Each number is 128 + 32 x the weight over its row's rms, rounded and kept within 0 to 255. Layers, rows and columns count from 0. The size above them is the row's rms in percent of the matrix's.

# layer 4 MLP up, 768x192, rms 0.145, rows 320-344, columns 64-127
size [106  89 100 102 107  99  99  95  91  87  89 104 102 108  89  89  97  98 103 106 118  90  88  98 100]
[[104 112 190 129 130 103 111 101  86 100  58 179 177 103 163 128 108 137 129 112  99 134 163  90  78 128 134 117 187 131 173 143  67  95  94 155 161 133  67 161 107 143 131 153  51 171 148 148 141 130 108 140 124 160 155 102  78 141 144  92 117 114 132 208]
 [ 84 159 122 191 139 130 161 186 148 191 179 217 130  82  82  87 158 160 124 104 137 150 118 146 109 126 110 137 143 119 128 171 101  65 168 129 131 142 112 122 122 103 168 156 130 104 144  59 165 103 136 150 102 131 154 131 148  83  89 141 129 118 144 139]
 [159 192 115 110 153 206 130 133  60 116 145 126 211 128 168 118 146 118 148 146  42 146 133 147 139 147  95  81  54 160  96 185 153 134  68 142 133 109 151 108 163  61 148 208 147 111 125  68  86 143 169 156 160 157 162 102  94 161  62 137 131 140 160 161]
 [ 66 143 186  92 100 117 143  92 180 102  95 101 122  95  94 121 151 125 173 107 138  97 135 165  86  95 133 101 136  99 112 141 127 127 127 103 157 153 122  89 103 170 147 112 115 143 115 188 125 154 142 126  88 138 166  77  80 121 146 165  79 153 129  59]
 [117 144 110 153 156 102 147 134 135 149  81 182 111 167 166 133 158 108 156 160  83  85 109  60 134 144 167 127 124 172 129  99 162 165  82 105 117 106  67 164 136 146 113 155 139  92 146 155 143 143 125 167 149 203 179 142 178 156  97 133 128 140 150 104]
 [107 101 160 107 107 117 119 100 110 168 142 126 210 146 107 148 109 102 168  49 113 105  95 123  94 122 116 103 128 137 124 154 105 133 157 151 148 112  39 106 157 124 169 130 108 138 112 148 126 124  66 128 143 176 138 111 198 164  92  71 125  98 176 146]
 [153 110 123 115  35 141 126 118 161 123 180 143 135  93 132 107 149  69 185  59  91 126 207 127 115 141 111 147 109 108  96 106 122 119 132 134 140 146 134  87 132 113 127 196 155 113 165 130  82 103 161 112 144 149  47 159  89  50 105  95  63  89 139 147]
 [122 174 130 146 112 186 119 142 175 134 139 137 131 144  96 196 117  93 159 153 128 176 130  97 122 151 197 109 120 120 139 145 148  68 143 135 142 146 103 141 149 104 123 129  98 154 107 178 146 150 136  60 145 159 104  99  67 119 123 143 145 116 139 124]
 [122 125 107 150 128 181 151 190 121 153 139  92 143 174 130  75 121 128 162  57 121 156 217  97 109 107 116 104 113 136 139 179  84  97  86 136 106 109  74 172  94 109  88 118 149  82 103 187 125 111 151 147  97 162 171 172  90 103 114 118 100 119  97  78]
 [ 91 123 110  76 150 119 139 151  80  89 137 141 143 151 202  65 149  81 100 125 112 142 119 125  90 186 171 147 171 170  58  83 123 128 112  21 127 125 111 173 107 169 147 103 127  98  91 100 143 112 136 173 104 120  84 116 101 134 106 182 117 133 137 159]
 [150  98 139 102 116 147 169 164 148 162 108  88 143 116 117 105  95 148 113  92  98 205 150  81 122 120 166 166  90  98 144 166 169 130 126 150  99 135 156  98 112  92 136 113 131  94 136  63  97 116 153 155 113 102  97 149 147 115 101 122 168 100 111 135]
 [129  58 139  94  95  77 146 126 114 170  81 109 173 181 124 104  90 186 182  83 111 159 110  72 109 129 135 158 132  94 134 121 151 138 169 106 151 105 137 150 162 187  89 100  75 146  84 125 120 154 135 135  95 214  81 114 169 125 123 173  84  87  82 104]
 [148 102  84 151 107 125 146 150 100 113 211 168 135  96 134 135  99  80 197 135 104 100 192 143  99 114 101 109 134 123  73 131  95 138 181  96 225  93 134 141 136 130 117 221 126 116 134 144 158 144 154  89 147 171 107 136 136 128 123  91  93  97 127 136]
 [ 51 131 106 147 130 123 165 217 190 128 113 162 126 141 171 120  93 194 125 128  88 110 192 140 150 129  84  95 184 107 104  75  98 133 136 112 135  83 138 116 127 155 129 163 102 119 181 206  75 180 139  95  63 130 136  89 131 111 102 158 193 143 150 104]
 [204 169 102 157  85 159 133 103  95 166 184 111 196 110 128  98 105 187 134 111 117 118 147  95 159 150 158  85 158 121 118 150 116 108 202 170 115 130 122 120 160 144 125 110 109 116  98  92 165  50 140 101 142 125 133 115  89 109  99 142 207 174 151 162]
 [ 85  54 150 134 125  93 114 133 146 154 110 120 137 158  87 122 188 157 117 155 117 131 150 153 154 134 146  95 119 132 120 183 126 117 110 115 125 137 159 134  96  86 118 154 102 114 104  38 145 132 125  75 151 146 137 180 151  42  55 167 183 143  73 126]
 [131  92 141 169 108 157 199 152 172 176  78  84 113  86  61 104 174 162 124  47 138 157 122 151 118 132 149 121 127 173 155 107 146 138 130 150 128 131 125 159 109  93  91  56 102 126 143  81 195 144 114 155 107 106 134 147  90 121 129 162  70 113 193 105]
 [148 104  91  76 107 131 144 143 118 170 177 167 115 137 148 138 113 132 114 105  45  77 132 145 110 120 130 129  68 156  90 136 110 134  90 142 170  87 121 194  72  72 146 181 139 132 122  82 125 118 166 146 136 151  85 171 131 123  95 124 102 135  87  62]
 [152 146 125 107  55 145 149 137 125 189 166 106 164 135 126 149 100 155 107 140  57 126 109  97  73 130 111 133 165 167 137 142 128 158 142 138 161 139 141 132  95  83 131 161 143 116 108  78 142 140 111 128  96 119 116  96  95 139 138 161 232 136 155 131]
 [157 153 122 127  49 148 134 187 136  99 137 124 162 130 139  94 142 181 184 125  90 144 123 157  81  76 130 128 167 159 166 141 147 121 183 104 107 182  65 107  68  70 185 131 120  96 150 113 123  97 131  88 131 190 152  82  97 105 148 135 138 201 137 166]
 [138 107 122 141  95 100 122 116 134 192 148 102 163 123  82 118 130 145 194 147 133 178 149 119 122 103 125 141 154 100  57 129 114  94 175 138 114 172  78 126  60 137 178 147 167 113  57 114 111 168 150 139 137 126 125 162 168  85 148  86 117 115 120  84]
 [126 102 154 114  51 134 183 104 146 152 127 121  91 142  74 180 147 180 127 135  96 104 120  78 103 175 184 125 142 117  95 140 107  43 171  69 117  83 139 126  94 132 125 111 137  91 153  53 100 158 131 131 140  81  94 136 122 160 178 133 179 174 146 148]
 [162 111  97 135 110 136  71 101 136 116 121 118 123 129 105 125 108  74 123 166 100 129 180 124  86 135 159 159  85  69  80 166 138 130 127  93 138 150 133 148 133 133  82  96 103 125 146 149 102 158  66 129 170 191  64 121 157 115 148 149 146 122 101 117]
 [ 76 124 148 159 165 110 148 162 122 150 163 172 155 175  19 153 114 133 120 112 168 132 117 154 139 140 160  93  87 145 138 149 155 144  74 121 155 159  70 130  85 102 161 127 112 133 143  78 107 137 132  89 149 127 135 125 179 139 179 129 122 126 109  96]
 [145 122 129  79 121 135 184 153  90 119 149 126 110 143  68  97 127 151 127  88 101 160  99 104 129 192 123 102  96 128 139 148 116 181 108 130 120 147 163 165  91  71 119  56 154 122 122 189 116 122 101 130 147 182  53 129 125 108 123 103 194 148 111  91]]
# layer 4 MLP down (transposed), 768x192, rms 0.139, rows 320-343, columns 64-127
size [108  94 101 102 108  99  99  98  90  90  86 100 102 104  92  86  99  96 104 103 111  91  90  96]
[[115 141  92 166 108 146 111 165 146  45  80 112 111 127  84  69 142 142  52 111 149 144 123 103 106 185 122 151 144 117 152 106 100 131 134 145 106 132 148  80  89 123 113 128 107 180 160 124 203 125 155 191  93 139 143 178 213 167 134 147 167 103 127  86]
 [122 174 138 110 148 157 143 161 127 131 143  91 125 152  64 179 132 146  91 167 177 113 161  85 126 151 117 135 115 136 122 195  90  85 137 188 159 155 109  88 145 176 154 127 152  64  76 147 123 144  98 184 135  52 119 117 103 108  67 105 171 153 121 108]
 [ 83 170 134 158 179  73 168 119 132 146 108  79  85 162 144 146 155 130 121 131  87 153 110 103 157  46 157  86 160 142  77 119 126 100 109 165 107 135 110 171  99  98 136 152 137 107 163  84 106  97  94 141 140 161 169 134 195 119 140 147  85 103  90  96]
 [ 94  88  91 150 142 180 108 158  37 120 136 166 124  61  92 117 141 127 136 128  65 162 103 136 153 119 118 135 161 153 135 148 127 114 135 122  85 143  76  81 119 120 135 134  72  80 129 108 130 108 118 138 129 142 110  94 154 186 152 113 123 150  68 200]
 [ 99 147 123 138 117  48 149 151  94 116 206 146 168 199 181 125 152  84 150 172  99  64 196 135 159  77 154  84 131  42  93 103 149 106 119  55 190 161 154  77 180 182 128 130 137 165 124 153 114 146 147 115 110  81 133  94 139 137 139 116 120 126 127 126]
 [114 111 124 208 151 156 101  98 118 131 104 132  85 143 111 133 122 147  99 184 196 129  98 148  76 126 117  94 136 124 138 122  82 156 119 138 134  49 125 175 129 175 117 127 146 153 118 149 147  97 126 101 187 189 131 134  47 121 158 154 194 133 138  98]
 [ 91 139  94 119 158  92 123 127 148 140  99 132 121  76 214  84 159 116 127 120  71 117 105 135 117 127  95  68 172 141 109 136 113 137 157  87  93 115 129 110 106 117 103  82 166  85 111 126  80  82 174  79 138 135 158 136 147 155 103 139 151 120 170 140]
 [135 119 121 155 160  97  82  62 111 143 112  70 118 123 136 159  95 134 133 207 115 150 134 118 145 120 115 142 163  78 126 170 105  87  91 144 163 130  88 168 113 125  85 108 146 146  87 153 187  79 142 152 199  98 169  84 121 146 152 114 152 123  99 117]
 [133  88 145 107 161  53 132 116 188 188 128 147 188 103 151 144 167 125 115 119 114  96 162 124  95 178 125 111 140 109 126 195 147 130  81  94 166 142 117  87 156 201 148  89 161 220 118 150 100 108  80 119 112 159 155  83  99 166  96 207 178  86 151  93]
 [112  83 129 160 120 110 149 120 119 144 151 105 129 109 149 136 107 129  90 140 138 151 127 144  61 150 150 146 127 144 152 165 117 175 178 128 140 156 122 140 166 106 125 119 102  92  97  82 120  97 104 190  78 163 102 121  86 106 102  89 176 105 156 163]
 [131 129 113 138 154  95 121  72 116 145 162 124 118 139 168 127  97  97 114  79 129  82 134 197 159  97 120 134 149 125 118 119  77 162 145 110 116 149 153  87 160 136 172 152 201 144  99 134 145 150 147  85 142 101 175 134 125 127 107 156 104 150 128 123]
 [ 79 118 106  80 130 116 139  82 110 119  78 115 120 171 125 165 165 116 142 151 142 117 122  96 136 100 112 114 192  84 123 152 147 150 127 127 113 123  98 141 131 142 121 119 117  88  73 128 124 101 125 140 130 105 150 103  88 117  85  83 173 168 173 147]
 [ 94 142 116 175 144 183 141  97 148 129 162 145 122 145  75 129  67 121 144 107 206  80 110 126 149 105 123 112 126 200 141 117 104 149  62  58 103  25 120 155 138 165  98  65 152 186 148 162  76 172 159 146 164 159 115 155  98 161 130  86 144 166 142 106]
 [169 154 150 109 144 140 124  99  82  97 181 128 146 193 161 124  93 168  75  96 127  91 121 101  99  81 135 124 122 168 178 151 154 106 103 159 147 132 101 163 132  90  81  57  95 186 205 154  80 154 130 172  74 190 103 122  91 164 109 163 101 120 135  82]
 [174 231 152 151 153 108  33 147 142  90 126 115 133  54 151  69  86 183  92 101 157 120 180 128 103 126 126 114 186 133 154 136 125 147 161 103  95  84 120 101 102 136 144 161 145 158  90 105 168 103  98 131 149  97  69  92 149 175 162  58 131 112 151 134]
 [144  94 139 104 113 135  98 154 128 131 100  56 151 101 101 138 139  79 174 168 134 147 137  80  97 118 134 114 147 160 116 175 124 118 101 132 149  97  84 121 145 167 122 161 129 167 172 148 137  63 126 130 167  69 131  96 136 155 154 104 141 208 198 110]
 [115 126  73 104  91 106 129 125 149 163 126 118 148 113 146 136 128 119 135 254 142 143 139 139 125 176 150 106 110  85 156 126 204 139 112 101 163 123 168 117 140 114 143 155 145 143 182 145 109 162 169 161 141 125  60 141 161 139  81 123 154 107 101 146]
 [130 170  86 138 127 114 143 155 101 173 122 144 131 115 140 176 123 131  72 183  98 108  53 190 149 148 109 142 152 152 124 135 100 148 125 108 122  96  78 129 166 134 122 135 160 160 150 113 108 111 126 115 128 104  72 113  71 155 119 154  82 155 174 139]
 [157 129 107 143 103 132  93 124 124 101 145 100 112 116 109 115 160  88 117 114 141 185 209 164 101  55  99 119 138 148 174 135 109 115 113 137 126 139 139 125 144 108 123  90  92 177  52 149 136  94 100  87 123  95 165 166 145  76 172 112  58 133 109 150]
 [127 114 161 140 109 106 110 117 111 135  98 124 126  86  87 170 118 107 101 115 117 212 113 129 123 130 120 151  99 110  81 114 142 189  73 169 117 133 114 197 139 142 126 149 135 187 112 157  52 143 159 170 122 209  89 108 116 142  84  96 166 117 163 192]
 [125 166  71 189 162 106 121 155 123 147 156 144 140 128  84 129 115 138 122  61 143 177 124 113 138 139 145 146 113 130 158 111 124  64 118 125  62 131 126 113  68 122 113 104  85 164 113 186  83 173  75  92 140  98 127 180 114 106 161 130 144 116 109  42]
 [138 127 180 101  81 148 100  98 138 104 121 103 126  99 105  88 166 136 108 170 115 135 126 136 103 187 183 160 134 153 124 125 122 166 100  55  98  92 117 177 123 122 176  99 119 115 111 113  96 160  82 113 147  99 147 175 101 116 100 155 101 183 144 154]
 [ 95 126 131 124 107 108 161 143 106 100 109  98 155  81 115  77 156 153 124 147 172 194  98 150 162 114 114  97 170 160 137  95 123 156 159 156  63 134 177 109 112  92 161 137 129 120  37 134 116 152 135 131 110 116 162 168 147 116 184 114 117 134 133  93]
 [140  91 162 151 119 123 118 139 189 161 161 114  77 119 191 151 139 125 138 137 163 100 135 145  94  99 131 136 140 130 154 148 120  73 104 128 130  73 102 177 128 130 131  72  63 104 168  93 102 149 183  79 140  73 128  76 149 116 106 126 143 111 113  89]]